From a checkpoint of a small transformer trained on Wikipedia.
Training: 903M tokens, 3444 steps.
Each number is 128 + 24 x the weight over the matrix's rms, rounded and kept within 0 to 255. Layers, rows and columns count from 0.

# layer 13 attention value, 448x576, rms 0.0765, rows 249-255, columns 0-95
[[143 117 128 121 120 108 115 119  83 109 116 127 157 125  90 101 134  99 145 159 125 135 159 124  77 149 161 129 139 165 133  90 124 125 122 161 133 134 118 150 124 114 121 152 138 127 132  70 126 115 131 120 115 108 141 126 117 149 153 155 131 149  66 158  69 114 136  96 131 139 134 133 129 133 132 157 108 130 132 143 145 136 146 162 107 131 128 132 122 117 115 146 149 128  90 129]
 [110 139 143 125 129 161 148 182 133 154 127 114 129 107 135 155 144 138 113 142 116 111 144 115 114 150 151 142 139 114 170 122 177 101 107 165 129 136 155 131  99  94 130 149 125 110 148 135 140 101 154 108 108 145 114  85 128 112 118 159 112 115 134 137 103 116 107 130 134 161 120 119 128 102 129 114 100 128 122 136 161 105 153 157 102 136  93 130 133 117 138  71 134 141 136 160]
 [107 129 127 158 166 110 139 112 131 149 143 125 135 121 138 159 141 170 112 118 119  74 128 124 125 136 103 146 122 165  97  95 129 138 157 141 147 111 118 157 126 153 122 102 139 159 147 143 109 132 131 122 156 127 126 115  95 156 127 126  63 108 155 182 128 127 144 142 139 134  92 124 129 127 148 139  82 129  80 164 109 106 122 116 115 109 117 153 121 135 108 134 101 133 159 119]
 [124 168 165 129 123 147 128 101 169 133 177 129 107 175 157 153 165 109 141 141 139  86 132  93 126 120  93  98 112 124 125 132 177  93 140 137 162 132 103 141 122 157 199 131 126 139 132 158 125 105 146 160  93 176 117 128 140 173 118 171 119 117 161 138 122 147 138 114  99 157 119 108 158 122 131 134 133 114  94 106 124 138 120 123 164 116 100 162 170 133 146 103  87 120 140 103]
 [137 127 113 120  68 129 127 115 128 120 104  99 193 125 129 132  84 114 125 154 133 115 130 135 130 115 120 127 103 120 110 139  99 114 131 127 170 102 125 133 108 140 166 101 127 129  85 119 152  60 139 112 125 155 124 133 114 189 111 160 136 153 163 110 136 132 143 155 140 103 103 123 140 110 161 136 156  93  93 126 156 131 134  72 147 100 168 196 136 144 138 143 142 185 104 156]
 [130 135 142 170 127 118 107 164 126 100 181 142 116 133 153 134 128 137 153 137 121 141  98 143 145  89 145 134 104 142 146 131 129 125  89 156 105  50 141 137 108 165 154 141 176 119 133 133 119 100 152 107 126 141 138 134 128 154 100 113 139 137  72 121 116 150 126  80 164 148 149 123 131 108 136 127 102 109 136 135 112 132 131 133 139 127 112 148 125 115 138 113  89 146 120 169]
 [132  94 125 148 109 131 155 103 136 169 142 141 157 161 137 135 136 143 125 125  83 100  71 118 119 147 136 143 119 145 122 148 127 154 110 149 100 143 112 119  99 140 150 132 163 120 144 149 146 110 117  97 124 104 149 120 115 123 108 123  85 178 131 105 166 121 117 148 129 137 114 103 138 173 141 118 107 116 128 121 126 170 139  92 156 137 130  95 129 110 111 135 161 134 112 118]]
# layer 13 attention output (transposed), 448x576, rms 0.0891, rows 249-255, columns 0-95
[[141 153 100 110  88 130 146 157 162 120  83 121  90 175 107 130 112  87 128 159  94 148 105 128 128 164 136 117 133 115 138 120 106 122 154  99 113 140 102 135  94  96 102 110 131 146 128 119 113 144 120 123 113 144 118 111 110 145 168 120 108 136 113 143 138 152 137  92 135 149 109 142 119 131 120 109 135 128 132 146 114 160 109 152 129 134  99 162 114 134 129 173 187 166  96 120]
 [132 126 111 143 172 134 113 146 132 162 139 139 156 119 137  97 127  99 143 129 150  82 196 127 113 189 153 164 140 114 191 141 162 142 128 113  73 118 184 110  93 111 147 150  78  73 124 164 135 151 169 117 136 110 117 123 148  65 160 131 107 128 142 134 114  80 125 122 115 142 123 154 132 127 117 171 149 152 118  94 168 114 116 177  71 123  92 114 110 144 113 117 130 119 152 125]
 [100 103  86 157 112 159 133  99 108 119 121 149 130 122 112 129 178 161 125 144 178 145 138  94 147 115 101 113 150 139 114  87  98 147 148 117 132 136 181 121 146 140  78 103 115 132 173 132 101 111 108 133 106 178 137 152 140 119  83 145  91 103 139 122 102 163 100 172 139 115  65 103 160 135 170 117 138 116 106 144 135  53 136 123 112 123 149 143 100 114 135 100 124  68 148 172]
 [135 200 120  74 129 132 103 160 152 168 138 132 205 164 104 143  88 114 152 129 165 123 133 135 145 153 146 123 150 110  97 133 123 141 135 136 126 120 131 147 113 115 155 114  92 121 164 116 184 109 129 135 132 171 103  81 141 130 113 101 127 147 136 139 173 155 139 167 129 162 130  52 125 161 114 176 106 106 135 114 145 116  95 102 144 116  89 168 139 119 111 113 126 120 153 115]
 [162 154 123 140  87 123 117 102 119 145 130 145 109  93 121 114 131 114 131 133 119 141  95 131 113 138 144 148  93  95 130 138 109 141 107 126 192 115 131 124 143 138 159 107 126 112  86 114 148 117 189 173  94 108 139  63 166 180 154 115 170 122 141 113 176 156 179 133 155 128 118 125  86  93  86 100 138  79 130  95 143 151 138 119 149 124 167 132 147 144 170 141 137 146 125 115]
 [ 82  75  90 142 136 139 117 174 119  76 134 153 143 123 152 131 165 130 120 135  95 144  78 170 191  44 130  94 163  96 126  97 175 132  95 161  97 116 101 137  96 118 126 164 148 105 111 150 156 115 141  99 191 148 119 132 168 161  93 149  89 110 138 142 104 101 146 115 140 136 111 128 121 153 102 182 140 123 105 120 139  90 142 145 126 153 104 175 131 132 167 128  98 139 121 146]
 [128 192 162 150 113 123 137 151 136 118 164 115 143 131 144 154 147 144  94 119 157 130 151 130 158 112 158 103 175 133  75 145 119 140 120 114 138 132 144 135  90 160 154 124 138 149 129 143  91 115 148 131 135 118 134 146 148 194 151 135 114 204 154 117 132 127 138 140 142 146  96 117  69 104 139  84 156 167 126 112 106 178  92 104 132  58 154 105 129 142 139  93 125 139 142  92]]
# layer 13 attention query, 448x576, rms 0.052, rows 256-284, columns 0-95
[[114  65 136  91 113 110  81 130 147  69 136 132 172 134 167  85 144 108  90 104  84 155 147 135 134 189  81 106 138  88  92  87 120 109 112  79 154 152 132 134 162  78 159 126 123  84  70  99 160 121  93  94 166 169 114 157 144 121 146 130 186 161 119 153 181  87  71 127 103 106  83 154 189 212  90  77   0 164 134 151 111 225 124 140 103 156 116 107 114 103 113 165 120  75  83 113]
 [145 149 128 151 124 151 117 126  91 157 114  66  93 123  61 142 130 120 153 149 148 170 145 157 178 109 122 131 145 157  88 150 144 142 168 139 134 149 123 106 147 172 139 140 137 118 120 138 113  44 118 143 140 146 126 135 115 147 128  93 111 107 140 102 147 144 104 129 191 143 165 122  46 111 118 158 108 100 173 131 105 110 139 111 127 136 147 151  85  97 175 180 144 149 147 136]
 [121 141 126 131 124 118 102 117  83 132 136 130 116 145 125  87 132 109 151 162 131 150 160 165 180 154 150  56 139 123 118 104 131 165 117 103 164 137 105 112 115 128 137 112 136 130 164  76 113  90 131 164 131 120 125 167 132  93 119 111 152 112 127 109 121 106 102 145 119 122 100 128 132 179  66 159 117 138 130 169  89 107 134 169 115  94 116 147 105  89 119 144 141 157 138 157]
 [101  55 100  90 115  98 123 102 147 138 150 158 130  83 122 133 133 108 101 150  96 131 154  95 113 181 116 102  83 103 106 127 143 115 157 121 109 142 123 116  83 126 114 125 100 154 118 154 104  97 152  93 154  81 117 123 111 123 108 123  95 136  95 165 104 108 151 153 125 131 122  90 134 144  80 131  94 135 146  96 151 163 107 113 156 114 117 103 165  89 163 142  85  39 133 154]
 [127 145 157 137 151 143 132 144 142 135  98 113 142 122 132 175  72 132 159 147 158 108 117 104 154  99 157 129 114 110 145 154 144  89 133 140 128 159 141 154 131 148 138  82 144 140 192 135 101 164 100 106 139 135 116 125 126 123 106 116 129 144 177 141 110 136 134 119 128 171 179 123 144  95  92 121 123 103 114  91 164 112 115 124 111 165 139 122 184 167 144 122 112 139 149 136]
 [128  97 116 141 146 157 127  79 139 158 122 135 164 158 172 127 132  95 142 108 132 152 142 145 131 185 130 134 111 113 117 144 140 121 140 119 106 127 123 103 136 130 163 102 168 145 171 127 150 145 128 150 112  90 103 111 114 102 120 130 143 116 129 132 111 117 118 120 123 129 156 135 131 122 138  91 137 111 189 134 158 144 130 132 108  81 158  85 114 104  90 126 111 136 116 131]
 [138 157 121 122 155  76 138 111 160 175 159 123 157 102 149 112 105  83 102 167 144 112 126  83 131 167 100 126 115 110 115 145 107 128  84 112 129 156 138 128 125 109 165 118 124 106 135 125 111 144 157 144 137 124 126 132 103 123 135 131 105 166 108 151 125 106 115 150 139 129 109  80  99 149 149 130 118 143 127 134  89 143 125 120 166 152 103 121 137 132 125 122 160 117 109 104]
 [ 76 133 143 124  97  96 143 154 146 109 130 121  84 137 179 165  98 160 127  97 134  96 158 123  96 165 136 152 119 127 173 147 156 104 111 132  87 111 155 132 152 111 135 159 113 140 112 140 171 139 116 121 137 117 142 109 137 117  87 133 117 119 151 138 132 173 125 155 114 118 162 118 103 103 129  87 120 119 148 109 132 109 116 143 131 137 140 123 103 156 130 133 123 120 124 108]
 [147 124 135 166 118 153 105 103 131 128 139  95 103 117 126 177  95 103 153 151 133 119 168 140 139 123 161 154 165 124 106 132 129 161 112 144 134 117 131 106 174 181 150 157 126 143 140 159 179 127 123 134 152 121 176 118 119 145 170 149 112 112 114 126 120 100  81 111 122  49 114 152 163 126 134 113 120 115 146 146 147 109 146 122  96 146 154 127 117 109 132 117 134 125 112 156]
 [116 103 136 154  99 175  84 140 107  75 185  94 125 146 122 118 104 111 171 102 140 147 137 148 149 150 166  89 145  96 128 101 118 128 165  96 141 150  83  91 135 140 134 122 130  99 131 114 146  57 128 151 145 119 146 171 149 148 167 105 163 122 128  80 120  97  91 116 154 164  96 160 165 149  75 114  60 109 122 195  82 141 140 158 127 107  94 112 130 105  97 117 172 121 103 127]
 [113 100 157 176  76 138 140  87 123 106 132 106 140 138  82  94 124 131 134 109 137 160 128 142 126 111 131 152 120 124 107 128 128  97 132 120 150 116 111 121 173 139 147 110 121 137 136 135  72 157 121 160 143 127 136 127 134 140 122 151 117 143 123 126 141 105 115  98 137 140 113 134 124 114 131 158 142 135 127 130 127 132 147 144 100 159 119 130 124  96  79 156 153 163 116 171]
 [123 141 114 105 111 116 102  94 168 105 142  84  96 136 133 140 124 160 136 146 148 117 109 142 113 180 190 165 109 118 135 121 121 151 101 111 146 108 115 110 144 145 129 109 135 141 108 138 125 135 126 165 136 127 144 132 109 123 112 111 141 141 126 156 167 121 135 134 105 135 112 121 129 184 121 125 153 162 147 123 112 193 149 148 128 134 144 142  89 111 143 142 133 122 154 150]
 [150 144 152 151 136 127 136 106 170  88 122 143 150 153 118 108 128  93 127  98 130 138 119 106 132 123 119 104  84 145 137 186 127 112  92 149 111  99 154 154 108 110 145 111 123 141 138 124 131 130 147 132 139 145 138 106  90 130 123 188 105 121 127 161 128 156 100 169 105 188 113 137 153 138 139 176 131 110  99 150 103 139 133  96 133 131 121 104  87 141  84  65 137 111  78 108]
 [105 102 109 109 159 130 106  93 119 136 120  98 125 149 136 123 157 113 124 146 146  80  84 130 122 154 116 143 110 110 157 143  96  95 154 127 138 135 163 144  97 138 103 130 139 110 107 125 107 155 159  82 114 121 142 119 108 172 107 114  92 128 129 140 141 114 137 111 127 118 140 104 106 114 146 136 124 147 112 113  95 139 101 143 156 162 152 150 164 164 118 134 142 123 105 121]
 [129 158 122  92 133 110 128 143 117  86 110 121 146 176 119 136 133 185  87  84 120 114 143 156  92 116 142 113 155 107 134  96 175 132 124  99 161 142 116 133 137 137  92 103 135 140  67 121 113 130 150 132 155 119  96 180 137 156 115 133 119 162 150 152 154 120 133 129 151  99 118  86 109 158  83 121  94 129 101  92 106  73 150 136 130  86 147  92 155 130 145 124 115  92  93 121]
 [163 105 150 126 113 117 135 136 110 132 127 153  92 103 132 146 116 135 140 121 114 123 138 144 110 152 110  99  96 142 136 125 124 125 187 117 135 189 150 135  76 113 129 176 121 134 139 133 122 103 152 125 150 134 125 115  89 114 148 143 138 146 151 120 124 127  99 144 114 139 133 156 154 132 117 102 126 157 123 149  84 108 102 130 139 142  62 135 147 136 138 153 133 125 122 111]
 [152 119 126 101 132 173 127 116 130  58 140 173 115 161 180  91 119 105 109  87 121 167 107 127 154 205 128 132 157 155 112 157  97 122 146 164 104 156 141  96 176 104 136 118  98 117 130  90 130 157  96  69  92 166  95 151 169 143 158 131 222 182 125 142 165  80 100 162 124 126  71 148 191 172  61  49 135 111 103 106 156 176 117 137  99 160 111  88 128  72 114 148 143 122 103  70]
 [118 111 104  79 125 126 104 106 120 106 115 157 126 152 149  64 140 102 103 101 132 162 136 123 170 142 109  77 134 112  94  62 157 113 135  62 116 159 111 117 138 130 171  72 136 116 107 108 170 114  95 134 134 124 108 169 172 101 183 184 160 172  90 177 144  85  92 144 111 147  75 153 185 194  71 134  41 156  99 165 106 175 181 133  86 121 154 115  91 103 150 132 161  76 103 121]
 [112 147 134 107 119 120 118  77 147 105  81 124 151 126 144 129 155 137 134 108 117 156 131 138 132 116  76 100 106  93 106  87 185 101 166 111 169 111  85 150 135  96 153 120 117 130  69  94 166 117 118  96 172  90 106 191 167 115 186 139 137 169  87 219 128 107 106 137 130 125 106 141 145 158  80 156  60 129 121 157 150 169 169  96  96 113 120 118  84 121 141 154 131  68 124  90]
 [114  96 111 124 143 143 128 182 145 167 144  81 152 126 116 152 109 120 108  99  98 150 112 113  97 131 141 129 108 126 106 154 115  94 120 137 115 133 128 181 130 120 142 174 152 129 100 119 147 161 114 138 115 143 105 124 142 159 169 168 163 102 145 133 172 150 145 104 127 160 124 133 107 133 116 164 156 124 138 113 133 148  98 126 145 164 121 144 168 128 154 143 140 170 124 118]
 [113 175 124 130 114 149 124 125 130 111 155 132 103 134 104 123 101 112 162 113 118 116 143 136 115 134 186 134 138 145 133  90 150 137 136 136 131  86 139 147 123 164 154 161 127 134 156 113 158 103 104 134 154 100 132 133 111 114 124 132 144 163 143 146 132 113 147 146 146 134 154 166 120 145 147 125 112 104 131 133  95  84 125 132 137 135  81 132 163 109  90  94 104 155 111 137]
 [117 148 100  99 158 149 127  89 159  95  94 186 153 118 167 118 149 120 119 122  56 108 106 128  96  83  96 118 142 120 169 112 121 120 120 114 137 106  93 153 143 156 133 110 142 160 150 111 138 160 107 107 137  91 125 126 130 125 142 148 150 143 158 122 132 122  81 152 116 151 102  93 105 125 166  98 132 166 120 111 123 173  94 193 150 139 170 100 156 139 142 118 127 106 132 145]
 [125 111 124 124  88 108 136 127 148 138 136 125 134 123 167  61  66 125 128 163 149 140 120 116 111 129 126 152 132 107 114 124 147 129 129 128  82 122 143  86 136 101 104 154 124 161 149 148  77 158 140 117 163 126 121 131 120 116 148 113 108 160 155 140 147 113 108 135 111 130 160 142 143 112 121 126 123 132 167 124 130 103 117  99 136 119 110 151 171 111 109 123 120 124 140 100]
 [117 169 140 111 117 139  93 140 114 112 136 107 127 115  90 129 128 138 155 140 117 141 126 108 140 125 107 120 146 122 143 119  98 163 116 134 142 122 112 118 134 129 156 114 147  68 151 116 183 106 119 158 126 149 167 139 177  99 129 139 118 126 123 108 138  87 115 170 121 114 114 155 152 145 139 149 145 125 144 150 103 160 132 144 112  93 177 116 151 113 125 148 141 145 128 138]
 [127 144 126 126  92 122 132 121 122 124 124 121 176 136 151 109  93  80 143 158 151 125 127 119  85 155 157 128 113 143 118 160 146 115 136 114 164 142  96 145 112 132 111 125 140 154 117  98 121 131 134 125 113 136 138 112 148  97 100 112 133 149 115 108 137 104 100 162 119 112 165 116 141  88  81 159 130 107 128 113 124 105 135 142 122 160 128 160 112  93 119 124 154 111 102 132]
 [134 123 137 127 131 117 139 127 117 132 102 127 132 135 129 113 123 139 115 106 139 126 130  97 128 152 114 109 141 113 128 132 121 137 125 136 106 128 135 130 150 115 130 130 143 130 122 117 140 134 126 117 150 111 116 116 121 123 109 134 124 131 109 125 123 126 134 139 113 113 114 125 139 142 144 119  88 152  91 142 123 136 124 133 121 100 142 120 139 116 127  93 129 110 119  94]
 [130 121 119 126 127 132 121 131 119  94 124 126 122 123 126 117 127 131 154 140 156 130 139 192 159 142 112 146  56 131 155 128 163 134 106 159 126 146 121 134 125 145 142 141  99 127 133 139 107 131 129 123 138 105 136 117  94 126 147 114  89  91 117 107 127 153 141 125 154 104 157 129 145 138 128 124  83 174 102 119 105 171 149 131 114 134 126 143 172 124 125 129 117 134 143 103]
 [114 155 150 124 136 151 158 148 166 141 150 136 151 114 131 129 165 128 112  97 120  96 117 112 168 130 119 120 108 145 172 132 122 168 129 139 129 158 105 160  97 126 128 104 107 109 143 133 138 151 150  96 147 111 137 131 111 140 115 129  95 122 119 146  99 146 138 135 157 135 166 120  77 127 177 182 129  98 132 121 102 129 132 152 147 116 124 128 118 142 119 124 171 132 146 143]
 [138 135 139 135 102 123 122 122 169 106 122 100 105 146 123 161 143  91 144 115 148 140 129 160 127  86 141 133 161 143 124 127 118 121 129 204 146 140 120 150 161 114 109 106 121  98 101 150 131 129 139  88  94 128 114  97 150 109 157 136 164 169 141 138 116 124 124 131 130 144  92 132 135 102 117 117 133 144 125 104 132 134 142  93 140 137 144 103 127 127  94 133 111 109 131  92]]
# layer 13 attention key, 448x576, rms 0.0526, rows 256-284, columns 0-95
[[151 156 109 149 120 137 137 129 158 156 101 132 107 138 134 117 157 116 120 126 138 158 107 147 130 179 148 145 132 142 114 129 135 115 142 153 128 124 119 136 128 138 150 114 127 134 131 118 155 146 133 139 122 164 135 137 133 120 137 134 123 123  93 141 144 123 117 138 116  92 108 124 137 127 116 123  99 116 126 103  75 117 173 115 112 115 100 127 132 144 124 133 123 125 146 121]
 [116 102 147 115 111 115 127 122 117 128 117 105 151 124 132 154 138 138 126 134 121 118 134 125 122  86 143 109 124 112 161 132  94 134 145 131 139 152 159 180 124 134 128 155 145 169 107 170 118 166 176 147 157 126 131  89  72 122 140 149  79 167 146 107 111 155 119 138 144 170 125 103 103 115 157 186 155 102 175 112 146 107 121 106 159 139 164 136 131 126 132  80  93 112 162 100]
 [ 77 141 140 151 105 162 133 138  92 156 127 170 109 151 174 154 126  89  83 131 146  97 117 132 167 150 160 129 122 152 119 142  91 122 118 138 122 140 105 173 118 132  81 101 118  83 180 157 152 108 147 107 152 142 160 106 138 155 161 122 131 145 156 115 112 170 100 154 103 161 134 113 139 110 138 141 132 117 121 168 119 119  86 110 140 167  89 160 158 135 121  96  90 133 100 114]
 [ 99 100 103  93 156  95 108 130 136 134 125 149 104 147 177 123 138 141 118 139 138 134 141 131 140 146 161 104 150 144 127 129 149 127 112 129 139 136 165 125  88 144 123 149 112 112 151 113 119 154 134 104 146 134 118 132 109 177 119 135 117 171 132 112 156 145  96  88 125 122 141 135 137 118 141 110 124 146 116 128 146  93 165 146 130 110 163 155 106 125 129  93 134 111  83 141]
 [153 110 101 139 151  73 132 133 127 148 126 147 131 118 121 133 139 136 135  94 155 104  83 124 114 137 139 142  71 161 130 120 121 159 108 160  86 122 160 151 141 148 135 120 130 132  61 108 119 178 167  99 163 122 106  82 101 144 113 104 155 112 123 113 101 157 110  97 144 115 137  57 108 118 100 152 127  97  94 137 122 126  87 137 174 121 162 135  98 143  95 120 134 110 149 124]
 [155 132 140  98 162  83 114 122 159 101 106 129 154 137  94 159 106 154 112 153 144 126 112  82 113 135 151 111 127 172 120 127 139 104 149 139  81 117 161 139  73 141 124 107 105 156  90 185 107 141 148 118 152  81 125  93  88 127 102 147 149 115  72 124 134 110 146 114 124 150 144  82 133  68 152  82 147 130 124  98 127 159  86 154 130 135  84 112  86 119 135 143 126  96 157 122]
 [ 98 116 150 131 123  79 107 123 165 125 155 192 135 121  68 149 132 196  94 144 111 159 141 124  92 114 124 120 145 109 145 115 135 113 154 165 141  89 152 106 103 122 105 117  84 138 137 140 145 130 121 126 123 133 122 161 126 121 106 102 107  93 124 119 121 147 160 145 152 108 170 100 132 137 140 138 138 118 114 128 112  91 106 152 127 120 154 110 162 106 118 172 109 135 145 147]
 [162 116 158 126  91 161 106 138 157 115 118  91 155 131  83 138 135 124 169 128 109 146 153  98 101 149 130 130 120  88  99 108 118 141 158  76 134 156 114 114 116 104 147 187 176  98 105 102 118 123 132 184 125 128 145 131 184 144 180 134 130 101 103 102 122 133  81 144 121 157 129 124 119 142 111  69 120 103 143 131 119 117 112 143 138  86 112 141 157 125 119 114 121 180 122 158]
 [149 108 127 141 149  96  91 160 137 154 140 130 116 121  87 104 144 157 143 148 134 151 125 127 131 119 115  89 135 129 104  93 126 117 156  87 158 117 108  72 115 128 119  95 117  95 116 140 150 108 161 179 121 130 106 203 166 116 147  99  89 126 109 129 165 137 100 131 120 140 131 166 178 142  84 110  85 160 112 140 106 135 143 148 165 126 117 114 104 105 118 111 128 135 143 109]
 [100 143 136 126 117 127 111 117 117 142  93 101 142 117 140 146 100 115 123 136 126 128 166 149 106 126 134 157 111 123 119 153 111 152 153 131 145 154 176 142 143 113 125 196 164 140 111 130 120 129 139 161 108 137 119 114 101 115 159 139 106 130 106 125 122 131 114 152 106 131 147 133 102 132 100 158 112 117 137 136 142  96 180 128 114 136 137 136 162 122 114 136 148 141 131 162]
 [139 142 135 129 135 137 168 128 137 109 119 131 131 122 133 162 134 100 113  91 163 103  81 137 102 153 108 130 112 113  99 114 123 137 114 200 107 146  97 128 162 105 171 116 151 108 118 164 102 153  69 122 123 149 171 151 126 133 105 119 124 131 113 130 123 127 115 144 106 122 121  82 110 120 162 141 177 115 136 113 104 147 144 113 153 123 109  84 170 136 137 114 113 115 101 107]
 [134  84 150  97 117 112 150 115 124 150 116 133 115 161 101 143 142 171  87 166 167 126 140 130 142 128  94  97  97 131 125 105 128 132 164  90 128 157 110 104  95  67 132 142 145 121  99 130 135 134  85 144 132 179 155 124 145 127  82 142 120 155  87 159 129 174 133  97 112 122 159 121 110  87 146 171 123  73 103 131 108 120  99 130 225 127 128 147 139 152 106 119 114 112 127 164]
 [141 119 137 123 113 138 111 103 178 129 163 108 101 130  73 118  88 127 121 149 131 109 117 127 177 148  72 106 134 118 155 129 161 101 153 126 133  79 157 123 144 117 121 148 114 111 137  98 119 130 153 155 148 134 162 191 162  98 104 138 146 103  95 146 113 111 105  98 174 144 111 128 122 121 146 135 162 160 105 136 124 111 177 104  90  95 123 126 119 114 141 146 150 150 153 152]
 [156 120 125  99 117 182  92 121 129 116 106 145 153 148 145 116 111 121 133  99 112 145 161 157 142 114 116 151 159  95 120 102 132 157 116 147 154 132 151 114 158 169 114 119  95  94  94 109 121 106 137 143 123 131  93 190 219 120 103 166 161 137 109 125 117 142  67 117 134 120 154 119 134 121  62 109 112 114 140 153 171  74 174  79 122 137 173 140 150 105 140 120 133 133  63 123]
 [107 153 112 121 164 126 118 135 110 139 104 122 159 172 149 138 144 117 116  82 141 152 103 102 140 148 153 153 150 136 112 113 146 158 107 140 113 123 135 143 151  85 128 126 161 100 139 113  89 106 138 171 162 145 101 111  93 111 122  77  86 116 103 112 118  85 125 103  84 148  92 113  74 119 119 142 159 116 122 129  90  87 110 136 149 132 161  88 114  98  77 136 109 142 162 162]
 [146 132  39 195 144  42 109 133 129 170 123  96 137 131 111 124 114 121 202 177  93 151  72  99  96 127 130 154 142 123 147 129 162  94 122 134 120 110 155 183 105 121 101 105 135 132  83  92 136 123 126  68 156  88 138  82 167 179 127 142 102 142 121  88 114 155 180 147 189 138 154 110  91  62 176 159 189 114 104 149 159 117 111  97 134 131 133 136 136 139 132  94  80 154  78 117]
 [138 150 155 113 101 137 108 156 124 110 142 119 138 143  77 120 119 134 195  86 109 143 143 169 170 153 138 112 120 121 133 131 122 151 151 140 169 124 129  85 169 156 140 106 103 100 173 147 138 114 111 138 130 156 148 130 136 113 108 133 158  93 113 124 109 102 103 114 141 139  88 138 152 172  80 116  79 118 118 141  91 101 164 157  91  98 112 147 129 104 113 154 156 109  78 145]
 [171 135 140 118 103 174 120  96 168 147 104  85 116 116 101 164 150 166 149 124 139  90 139 136 146 128 121 103 156 144  88 115  98 134 129 117 151 153 144 109 141 159 158 147 109 138 127 110 151 113 156 134 110 126  97 163 130 117 127 136 131 113 104 146 160 150  74  94 139 138  63 156 151 158 122 113 123 125 176 130 167 157 123 122  78 130 110 106 127 160 127 146 151 151 165  74]
 [144 121 143 143 125 174 121 116 101  64 123 140 170 179 138 121 165 124 143 114  87 148 120 138 186 169 183  87 160 128  86 105 109 136 135 118 151 120 105 118 131 157 150 117 110  91  94  98 196 150 107 138 108 165 124 119 176  92  74 171 142 139  93 125 128  79  82 136  68  91 136 124 153 157 106 108 120 130 120 134 133 120 190 121 126  95 129 140 128  99  99 160  95 139 105 111]
 [101 126 130 122  98 136 124 148 141 125 108 146 125 139 105 176 113 127  60 194  92 162 139  93 105 114 133 153 107 144  87  82 133 162 122 122 112 128 154 150  77 110  90 155 124 168 113 139 119 134  96 131 119  91 172 133 114  89 153 108  99 142 100  94 154 160 161 140 137 125 180 104 104 126 153 167 146 173 144 100 166  78 117 109 152 134 159 147 135 131 150 113  94 104 128 142]
 [166 150 155 131 111 191  74 134 157 159 119 192 153 107 121 150 136 105 140 106 129 130 125 143 162 122 133 140 150 127 135 140 107 109  95 163 112 146 156 146 159 126  98 123 155 105 142 107 157 150  92 110 120 172  94 179 136 137 145 135 148 139 102  86 157 146  67 126 115 135 143 135 127 137 115 118 108 131 126 133 127 164 126 126  79 148 113 184 143 142 144 118 122 144 104 118]
 [106 113 135  61 118 103 103 116 102 161  86 121 128 137 159 114 126 140 103 173 154 144 140 126 130 135 128 121 140 121 116 159 151 152 114 163 109 136 147 100 117 110 121 135 170 156 138 158 147 134  86 154 131 122 127 138 102 135 121 129 126 136 136 146 139 131 209 117 141 130 168 133 115 129 133 138 126 147 108 101 105 132 103 129 122 154  77  86  66 129 175 138 107 132 122 135]
 [130 122 115 173 123 133 161  94 140 100 117 113 110 145 114 153 127 120 112 119 120 166 145 114 128 126 157 109 117 102  88  82 146 100 108 150 175 134 104 134 129 143 120  95  61  93 114 131 178 102 140 122 157 116 118 128 109 122 148 123 137  95 131  94 147 113 124  92 128 104 134  96 134 133 114 109 117 113 145 153  94 146 140  94 101 140  94 126 101 122  89 138 109  90 104 123]
 [ 93 169 120 129 103 180 109 117  95 149 108 124 116 130  88 169 175 161 130 104 104  85 147 152 150 168 116 142 121 114 145 117 131 125 131  96 184 130 104  95 181 128 135 148 114 124 114 130 169  85 167 148  96 178 119 190 154 163 147 125 129 139 130 112 189  97 112 150 112 123 136 183 175 102  71  87  91 123 155 141 157 137 170 116  97 115 128 147 115 118 123 131 140 182 141  98]
 [175 139 149 124 159 155 133 167 106  94 116 101 113 100 116 116 117 126  87 133 150 152 107  70 143 141 121 105 172 131 112 121 115 129 156 182 155 139 168 175 132 159 126 150 144 135 116 114 119 135 122  98 155 110 128 100 112 154 115 132 158 145 151 147  80 158 161  93 130 134 128 109 122 127 153 127 134 121 145 132 158 142  68 105 166 133 168 109 100 113 120 114  84 125 131 105]
 [128 105 102  61 190  62 239 147 128 147 145 135 107 144 144 109 107 179  84 159 154 131  87 106  41  52 149 135  87 109 171 181 151 103  94 147  90  91 154 181  26 112  90 147 131 153 104 110  17 203 102 123 148 103 117  76  79 119  85 107 163 114 145 151 165 162 215 146 184 124 175   0  48 107 216 154 206 106  62  55 176 144  47 144 192 218 193 131  46 152 182  89 118 112 139 182]
 [136  92 113 133 124 115 155 107 147  80 147 100  96 115 142 119 105 135 155 175 107 140 119 165  83 130 126 142 118 153 119 170 120 124  86 160 101 156 160 112  81 125 118 156 139 145 146  88 116 152 138 120 149 124 134  96 118 139 107 124 140 141 157 119 143 166 147 111 164 167 129 132 131 136 155 117 164 168 109  94 146 117  85  75 130 156 177 135  88 108 142 135 112 117 120 133]
 [ 71 155 143 127 137 116 184 115 168 120 109 111 130  73  66 106 161 117 169 139 144 122 120 137 126 157 129 110 102 102 139 137  92 139 102  77 147  84  44 102 166 127 144 135 178 113 139 103 149 139 125 143 106 119 105 180 130 133 170 103 132  98 104 138 115  82 109 142 145 128 115 141 132 120 127 132 141  93 137 117 115 121 136 135  59 170 113  90 159 134 158 130  77 142 172 148]
 [140 128 118 123 118 118 138 151  49 101 125 105 160 125 112 120 128 146 132 148 133 122  93 128 137 122 114 126 131 134 114 107 146 137 132 131 126  92 129 144 110 152 161 123  80 126 130 131 133 182 119 146 148  83 151 152 129 106 129 157  88 113 115  98 141 137 125 133 165 144  95 114 190 146 113 151 112  84 124 117 125 121  99 135 113 116 104  99 104 146 116 155  96 162 110 127]]